{"n_head": 4, "rope_base": 10000.0, "attn_scale": 0.125, "parallel_block": false, "init": "trunc", "init_std_qkv": 0.0559, "init_std_o": 0.0559, "init_std_down": 0.0, "lr_mult_up": 0.6, "beta1": 0.95, "final_lr_fraction": 0.0, "batch_tokens": 65536, "dataset": "wikipedia_en"}
Each number is 128 + 32 x the weight over its row's rms, rounded and kept within 0 to 255. Layers, rows and columns count from 0. Numbers have three digits each. The size before them is the row's rms in percent of the matrix's.

# q: layer 3 attention query, 256x224, rms 0.0976, rows 210-224, columns 0-223
# k: layer 3 attention key, 256x224, rms 0.102, rows 210-223, columns 0-223
q210 097:188119081163119107135188091154129044146142125160128120070137106119117174148104139155084157131113108127172090087183055163106114151165200106104131123152116124090166163149103161107151115121110080090046124129134151136145107142141122063123127134126162158149146174115122126097146160138149116143147099147113190136129096125082133058152125133134070113168112140078046131113132163129157207054137164162108139108139168078151190148091119070146131175136123157070143109097140087090163156131121158111136096087163104096132126133148139128127163122163118094178177186155158144041061104092152143169093151149151132129112114125108124089089093124151089114072133111162113153128131107101165054150183
k210 108:140148203125133096137149151108143166108091088139107156205176080110170127129141118105167125125097068159057115103130143135142099103161117103123104126097105164108112091156124147164123141117172144131133127115072116135141102050138135160126103086174175118060145149120199121076116175187123133141102184157154125110080154148136073133107078123061121134118138158129140121113158088128130113168192087050115100138098164098112093176088139120165171146157119093216149141163147082113091158123125137107132115130130198144130128146111178127108101179121145166103141112169094189105160166112121141119149085132071168161109111107098115170230106115097162086081095111114051141159124104146090174111112
q211 088:110095144125173118138137105137117122080119124108134103147134130144132088153133138120183086148129125172104210077122114186153099081149116134103139166134122168120122097135137158156081139069119136117178126134176106113109152101100135136160135095142058140079100095143089098140164128085100097124118187156188106145148112139070117146138171154115197188080094123168153097140127133113163074222072114067156111106113108178142148103086117151113122088193157115149143085142194135097093173171112122091169088154133195133179108120127152136116116163165122151085130100109094132104146085104102141123146151127086161149169068191124133152168110108117107138122095135143128111207206117052175122100046
k211 097:119112122133123133129114122213169114168072125128126107148175110056160159133143112097165139111139131161184100098087125202148158142179078108134115132155131108172091159166172117121107068121112101084116135218102154182100171179124131127161096084128175167136120186133196115133127080167154092164105109088160152132122100158099181110142107107155142073185174087131140105161128130089166119106171125163146221123119130076109104103138135158101122166151065149173137131139139135095169177161180170120077140166146145139122090092198030127169112124152128099142147119076165126136135109089163114140098143170115170120133136124159124072126143124100181139114154082182150103127138088157133082126133
q212 106:051113139100143208075115097114163121152095120115087107054137153119095089151124079161090105136156168159104119138160122129108111148046163173114147159119108112117138141160172162121140121125157081150110092154136147096115124198142134119080126132083150159178108154155115094209189094148140181102136160086101195106129159094115109168150188186074126140103148127119133104139091130142162221089131172119161127186122097171143140111181165110167171117124124134144140151143146158120156124128064127130137083160069100106141151136086149137173144163193132146088148139126093163143167050094143122111052151154116082130077124144126139123138113111121127160159096088120179098101089077119180161098092
k212 098:062104149157116126099137128094107071161159145121163103141113180143187066125145163117139166169065177155138167201177115165096105138166101122129112076137145099136093123157109198148120147081138165213077075169164164109095095136124114139097086117106128154098118146088134100083145139072139108176146097202160108172157124136108185085127107110106118137105124099127083077127133117135168103106155098116145118151173131117106105145103089123067152159128104164065185123132116101136118152120089123113158149105178133166126065137154127127106156116090109114168092099178116113134084117094111149127112124176199163179150135179145177175105094121075147109149084154154174078114060112073113103135071
q213 087:094122115155115141124172142098113091196139208113100132163118133119112122132142120166140137092164093086135115199091109077105131172095109107131100043134085138147081153121155132090101083134104130170106134106164123149127143098178153083129116129118117193113111121101166057115140136159100098092140156121110115085121121129158143165078083163138152162197122160066104076095108102128103177119125077121134078140111134146104148124161064202114143152157152222113115162150128068136089186092181097126117149180113176106106131106169076128086108177119165099092107128137162112103049078137088144129107072144060168144062084126139166132143085128085104151154161159151151128122118116102080112145110
k213 099:103149155146126131159144135145140093105112075093128147112112114128149139074230131154165119122058207137143159175106035142128113131084152078144101130136148175127138069153125093156156087060141150109094125177122166136117184118141144156150146106115160107057076170125136173105107112123115043137111128122118124146088124198158073142079087164066110131129066090185124111164146160094082119111121130152149141144153133082107155113099125164118124149214133153165159077146145127102071135087120138120123103133128139129087104153084111120167132148094146137115163092086149189115110052141143114169139110152069129172127132179155112091123195091137110113119087099164099121095173085072149148140104
q214 095:112152140098129139149153067119149198099121134148167121128132158142130136164134085118160148107108098087108154139158102138121168114089112124083087077136174166112103134172090138145080107090124178108167094139147099136065181124091135136143173161181181119195150158107174095096169155127195084174178181174148089099140157118167149164166137122067146149114169137167107128187155164135131085119091118126144132137072148121093162109136056145112174171095075122165123186125078186120167135147154100150186140225135140097148138169155144105060132185142111116114118087124116153145169126183179199144117174133114126125088172112117111122055111171103126114112127173140146076111151120125102124092135
k214 095:107095146161118164174158152126156116104168170167162092153195106125115170060161106090148068129079111099153132072152139135166173068102111118087099137180155133153127098148163105137146051146155171165146147121137158130084116139131090140153028116143133087108118142162139159088116137141126133108110133130124130236067121176181121133120131139164105156139117102124056142123076118156133126166112120132136156160117141116148100146105105149122127163146118088165171140136159080033177083131147147087155106164124134174114117168162118123140113061168119115091144108075141118129106084161129164090079149118098062165153121147079064145123132125143087164046147129064175123130115078124163148147169
q215 096:168156198184090135071134130149114167079048114107164039175068091074122128123178065155181165098082140186120128130144120164108091128187086095152137165118139100152168153125188088130152118141139171128151130136131153109125123096144147141135077075133127121144142133138112108139110128099124070148094151092126142141123154173154124060059076107138175174090180111107147132131140137191170115191120070116084095092146147168118096172066169159140101123126104162135155138127126145126152090153119108113090123119116117160139123097102062178113114142129120084180115101172087118140115153094111114107093104133089140161076132067095073071105158140171127152098166129077090163138148161148106189140134
k215 089:161120103149110138146114127112178093131161140112064162114101169096101137151167135128098092157131174115101100084141155120171151168114131112184187138132096098114144073080172050128090097126106122151118107128106059092175054124134063147123144148095092113181153176116111131116137153183102109122143156134089143063145132143129158101098105149120129083113113128132138195089137153107149150075104125153116094080131126127177075045098107082145169128146213150118073130140108105164073186077115112114165109188167135069153137156102182177119188079164179145150103159145140094101131161103077093155169096110131123124160126097101134119129142188103088108167175097143140159105116112179080111121171
q216 096:103133112158070117137122106111140122182115143157108084203084127157118151144133056131042155090121100086113144135140155101154129057136123136145097135078108147070131125094188174179108134132143099085147200072127109112194110108084127158066097168122129127123165123167061068075095137156154088095092172155092081113117122151119130129166125110174119147144134140141129146073161137072137122153115079112128105087080131145147123130101108168196097114130184116180133138116119168100076170187168086175112081134104129108115098135127139148169191118148133131137084171100053140068146153126121115132133119086200090108151089171075133167079143128127187118125119144114144149139095145188097123126123
k216 095:205133115097113062100119123149143131066093138130141151080078143128188096173106111098170114166148110148152130125117153146150148178072129149072076116126155153124148103141075080114081103093195145114089160130055089103096154145141114099122140079189050195090137191077146171135175094161166148163129136089126118134131157153139127119119141140073146121140105094141111109125100139131114112121167141132050139087171136119143152183135091170093129129139111143100131066189167114144140101150133139154153100142156171167107152119219134144198116141111128154105156064155133151091170105144107172099165125190055170139092094101131144095145178133125106107180149156141109123155089134111097131072099
q217 094:189183114181165115138080132132163087097149147116155114102086119168149100101091138185109153186167145160155157168112154147122091130107049125113131119132126104186152167132137072114081129205087177111136105116113090114148152148150170101141075128200148146087116125082096119118141116117147161108174132144185112136098110113152099112114076148212152104125150054104114130134064097123118099139184096165089112105160165166186139170106101169167144155119137133148100123147066097121157100120091142105109063111125143166165093129166154099122101103104158163100160170196186141127129114161163146146110103133188193123160143102145140177137133167190136141073138135103113108128175189171074093125154
k217 103:117145127064142121116094118125169175118181085098117154134120108143190142069125103206159122077105153138103112092099105130160129148079161124089145133126100123120143076186138153147118119107091157104099137111161117082132149097082158098074189095189121068082200193085124172111148123103175156106086091138182128142165167121077043157127101116103134103108107127123171174138125126148103068164163143103117145167109165092129142121102164092064114120216119086110106052080152087139113116155162170115193105116111188083144137157141164123124123121119145130135155112096126148084122170125081104129118052113157123165101140133151125086173095087125130126107161102162076159130163089126123072105119
q218 095:156105174078111151162090143181109098191168149145140128131170092112158132108092105148121071198129166150080125135151189127093160161093154147143123174147099159095126186177137150144118123117087121156099105169138149116153138128104147103080066092142159077114108142080143176180179157156159112221139162132156172162062097126145189110110168171095084128183149109137155085121116134138159189116106148103103123160138190118129132124148141186132124108201147149191100125172107148090085090119142096146108125146114125137144112169182184169143124122157163123157133178179175098124093055099164121136123133131053171136143149143095172175153131140066173101138139116160154108149169125135075131143141
k218 097:133120109126118134099128128211166174125091095150147090104149121126142149112086166113126138093109164171109131123128096166107103106122117167113165186105137082112037084101132206147200140150093086138137129155048128132122104172205171183114078136091115092105086136120132163134102110142146088131140146136094087141118174154109094162139114119131142098091111086119145118126143064073099129163141169132128149143125101128107122105154157007104093088130119131118169156074158151141111103117137141102125101134125106094151143177055120133104130129127141127185165162073162105136103171090105191063107080116194073096123179047153114123085124094147103128083165129155122149058085119145140128141144
q219 099:086134135111169154166105100141126091100143090139114138088163141103095157136161107135134106140103116166107094101124118115126113139175056140142125135132167152169156165142076054124120036121139096120221217137130079136102162122105102115098112122133112169075162110177168138206111121133145168126094125130140114172192149124171177147137092143159125177133117151166122129137094103126136147108129183169135127143135158132087189062128144082123126101107157121166185167104054122138131115083143093105158166085062101102195114108088072165124145112127105186097118170118136136151154107106083179098122066083163107149146100122102161210133188147131101115097158192100134138143161108123104140122187
k219 102:134092074169153131160140087180193141116113157143138096109091099162112067139146088110088209162169174096132115147142106111109156098106112159100145133125158158122137203102154111131105127114124145147166138179122123156161089130170150058146152171144067091172129053145122119130115161146172153124112132177096138149187114096141145099093148138127167132119082143049110166114059147105131150208131210142117132208097112141135116095164131116122100131140115128083136063099066144092121116165107102105138153206138072083133090141131151127044133078099107156076112095116148180113129126135140075106103123100153149088126124150117102070090101130152068176142156130107129104105161125145134063104137
q220 094:133160125059175126123178133108162129139164115143132081104067138140114115174141100118166182076181107082126139111149121150129096121072110102181114123145159160102113107114138161167151107143128094101067055132116136124165131125115134145129156149059097133134048172112084174109141099120162088115164122178150085140159113101170140076167139131113128089124149165163112112156080104117146169127154140089076078131161119102082093164173156105073071208156106104132143131121154092165063159102084116169133122114101130055133127143158121096139132140180119134137118093155137138114055144017066138080138124146138101154135100127170154155110086126137094096125184147195159086061100163161112135130118
k220 097:130110118195135125135082125104110085167119176131084163170136170129139171149118126114139065114153136190115122147059118074140155081158169128144107184108137135126104096069147161197084187144118064146111136086126121082111112155169246139081107135146136105107150091118126114187127089125139112101135171107103138149138087146140148099144114135133169114127101097109117057066147120148130099049124162130151157114158129131089083127080123088141180131109135154143149126116143105160057171102100152112124171125146110148131132136094135157102128134097145055142120091153101157161126118114226126178146099166148126092089134184146131129099115125122145036108100169073148160197187092152120159095150
q221 106:200175157039113169143152155105115021169121187130096155084166141172118140160078081160129101137104123092138107124174160193084121123122134097088101074135083125116182137158112147118091179133077118094111186082104107141148154133103129084132112152153147113073160123069097105124111133095143127136177085158083128161109128135162105057157158116121169122113145166094116165115145146099063086132084132102132084191190132074158194105110129110121138098126147154098120141098125156115159063113148109134135176164132178119145132124143103109103140159078142134110115123114124078077068129116171088109108109099189162125113121158181106101179145106166095113118157189107179154099093101140106105117161
k221 102:094185064120125171128118113155126063123114066181108208120136157134072130183155081116147118124086112071119083102179111114177100118123070144154122138136104152133122165079067137081158143153118155104135118163071116130083128132164151087153146080081112093165155162120119104155115122117112123151093134151155123118178147125088147176176170113086161135152114184146213143140158164067067125164086157147065172079092096167113129090184163144175114129135104079106105095096150118121108141157182114109124123062092087139133139140079188176138121142145105144159187114116119187147123152134173139152126080097095106095154139148179051118097130100134089110111140144100168134119143125095090103080124
q222 107:125104155117133116113096156113187078147079158097162122131136108181133133086098150145126101117148162129174151080130100083070162178147198132137168151155181110211138135123137095107141190106158101133108067198162104149152110122098095078146121089116074106130121147122167134067156093160155120069149164112121201145085132116134101122144164145163093139136158143142161136092082165090123140128136147092156203122155092109173113117135110147118117128194153191150124175111132091137125159091113207150077170135103076103109103125159034059072169125099118087098198165112139104150125094111165122107148136129126153146127107177124110120125082132198166142158167154162138093119145085148086098115144
k222 100:085137165147137152170126113132092179099114091070136124102154148120134151156172146092111163151124157155157088129103106133095135062062044098084066128159102119133175163120069141126105162114110116144178132065136161149094083116105127136135147130131191104108064153132118180144128128121130071101075130181182082121177149096168167096103076086147142124106108144169117121127191130098130100158135067085107096123104091137033140102123136106139164152111079080144140153191151149137104133111184131161094111138073139150148107110111101182105090083165119123146113148172112102139168121077051155095092115188127112106091138091150150171135138133098072095130143160098118205136159105152090158178110
q223 096:137107052125224132144105232132155078104160156143138155107123137119134084148185127138123078090091120076133140136131097126151162125089132093118109137087127131124214090112086171111173128143086129058154132084171119131165149204107177164134067098125091117117141148126144155104157138159147144163084139157140127141102066119157155136157145154132133154126175147139030158121168133145092105153160160057096082062096138112076125119147128131114103092117145108118165154152131136131089112121144113148091147127142140149107128111112130163032141099151172121079122154129096130019103161115148134164135158114079078122113177123141129169148176119100112152139150147110114093161136094121160193069128
k223 091:170165187055104119083117102163121143087111153044116137076124121176063174124099112138151083101158105130148092091108104109138112139109132108163100124096112117171070199079125152158141141142075084115167120133062113144092148138171095126109139122113101204088135087122144142126136147097126172118161124124136157163197117092109114111167107165122158145144084116111097101112117083103169071153089126102091180164092182133138153138163164137123086083150129200166124116089128000144112145155097074112101115107161121152092107160165102128139136110158137108116149136121124140156129109110164124100095149134158092066174073113148134085124131146087146087114188087076186175157116188150126122129161
q224 098:133159146130075148148089152075124095163123057119115141154159168114130097177132142157093177121149090153136114119116176078059105159185206099182126110141128120123152147153078167082074153139073163152187194118161153141123190150121105117131181150105127156160134084111130101182107104140121100149103114131053117078106100136172122152123154069092130127124154195145154172169088121116150160135094111139091098132136128143162126070171151076124107196149149105109145169149091152063165151172138149082062116103118115105097137069142152084151127112082119114105053150144128072132161105100080099158113060087152120103126089107114143109149160136121103100166106135104111170130197111074114102149125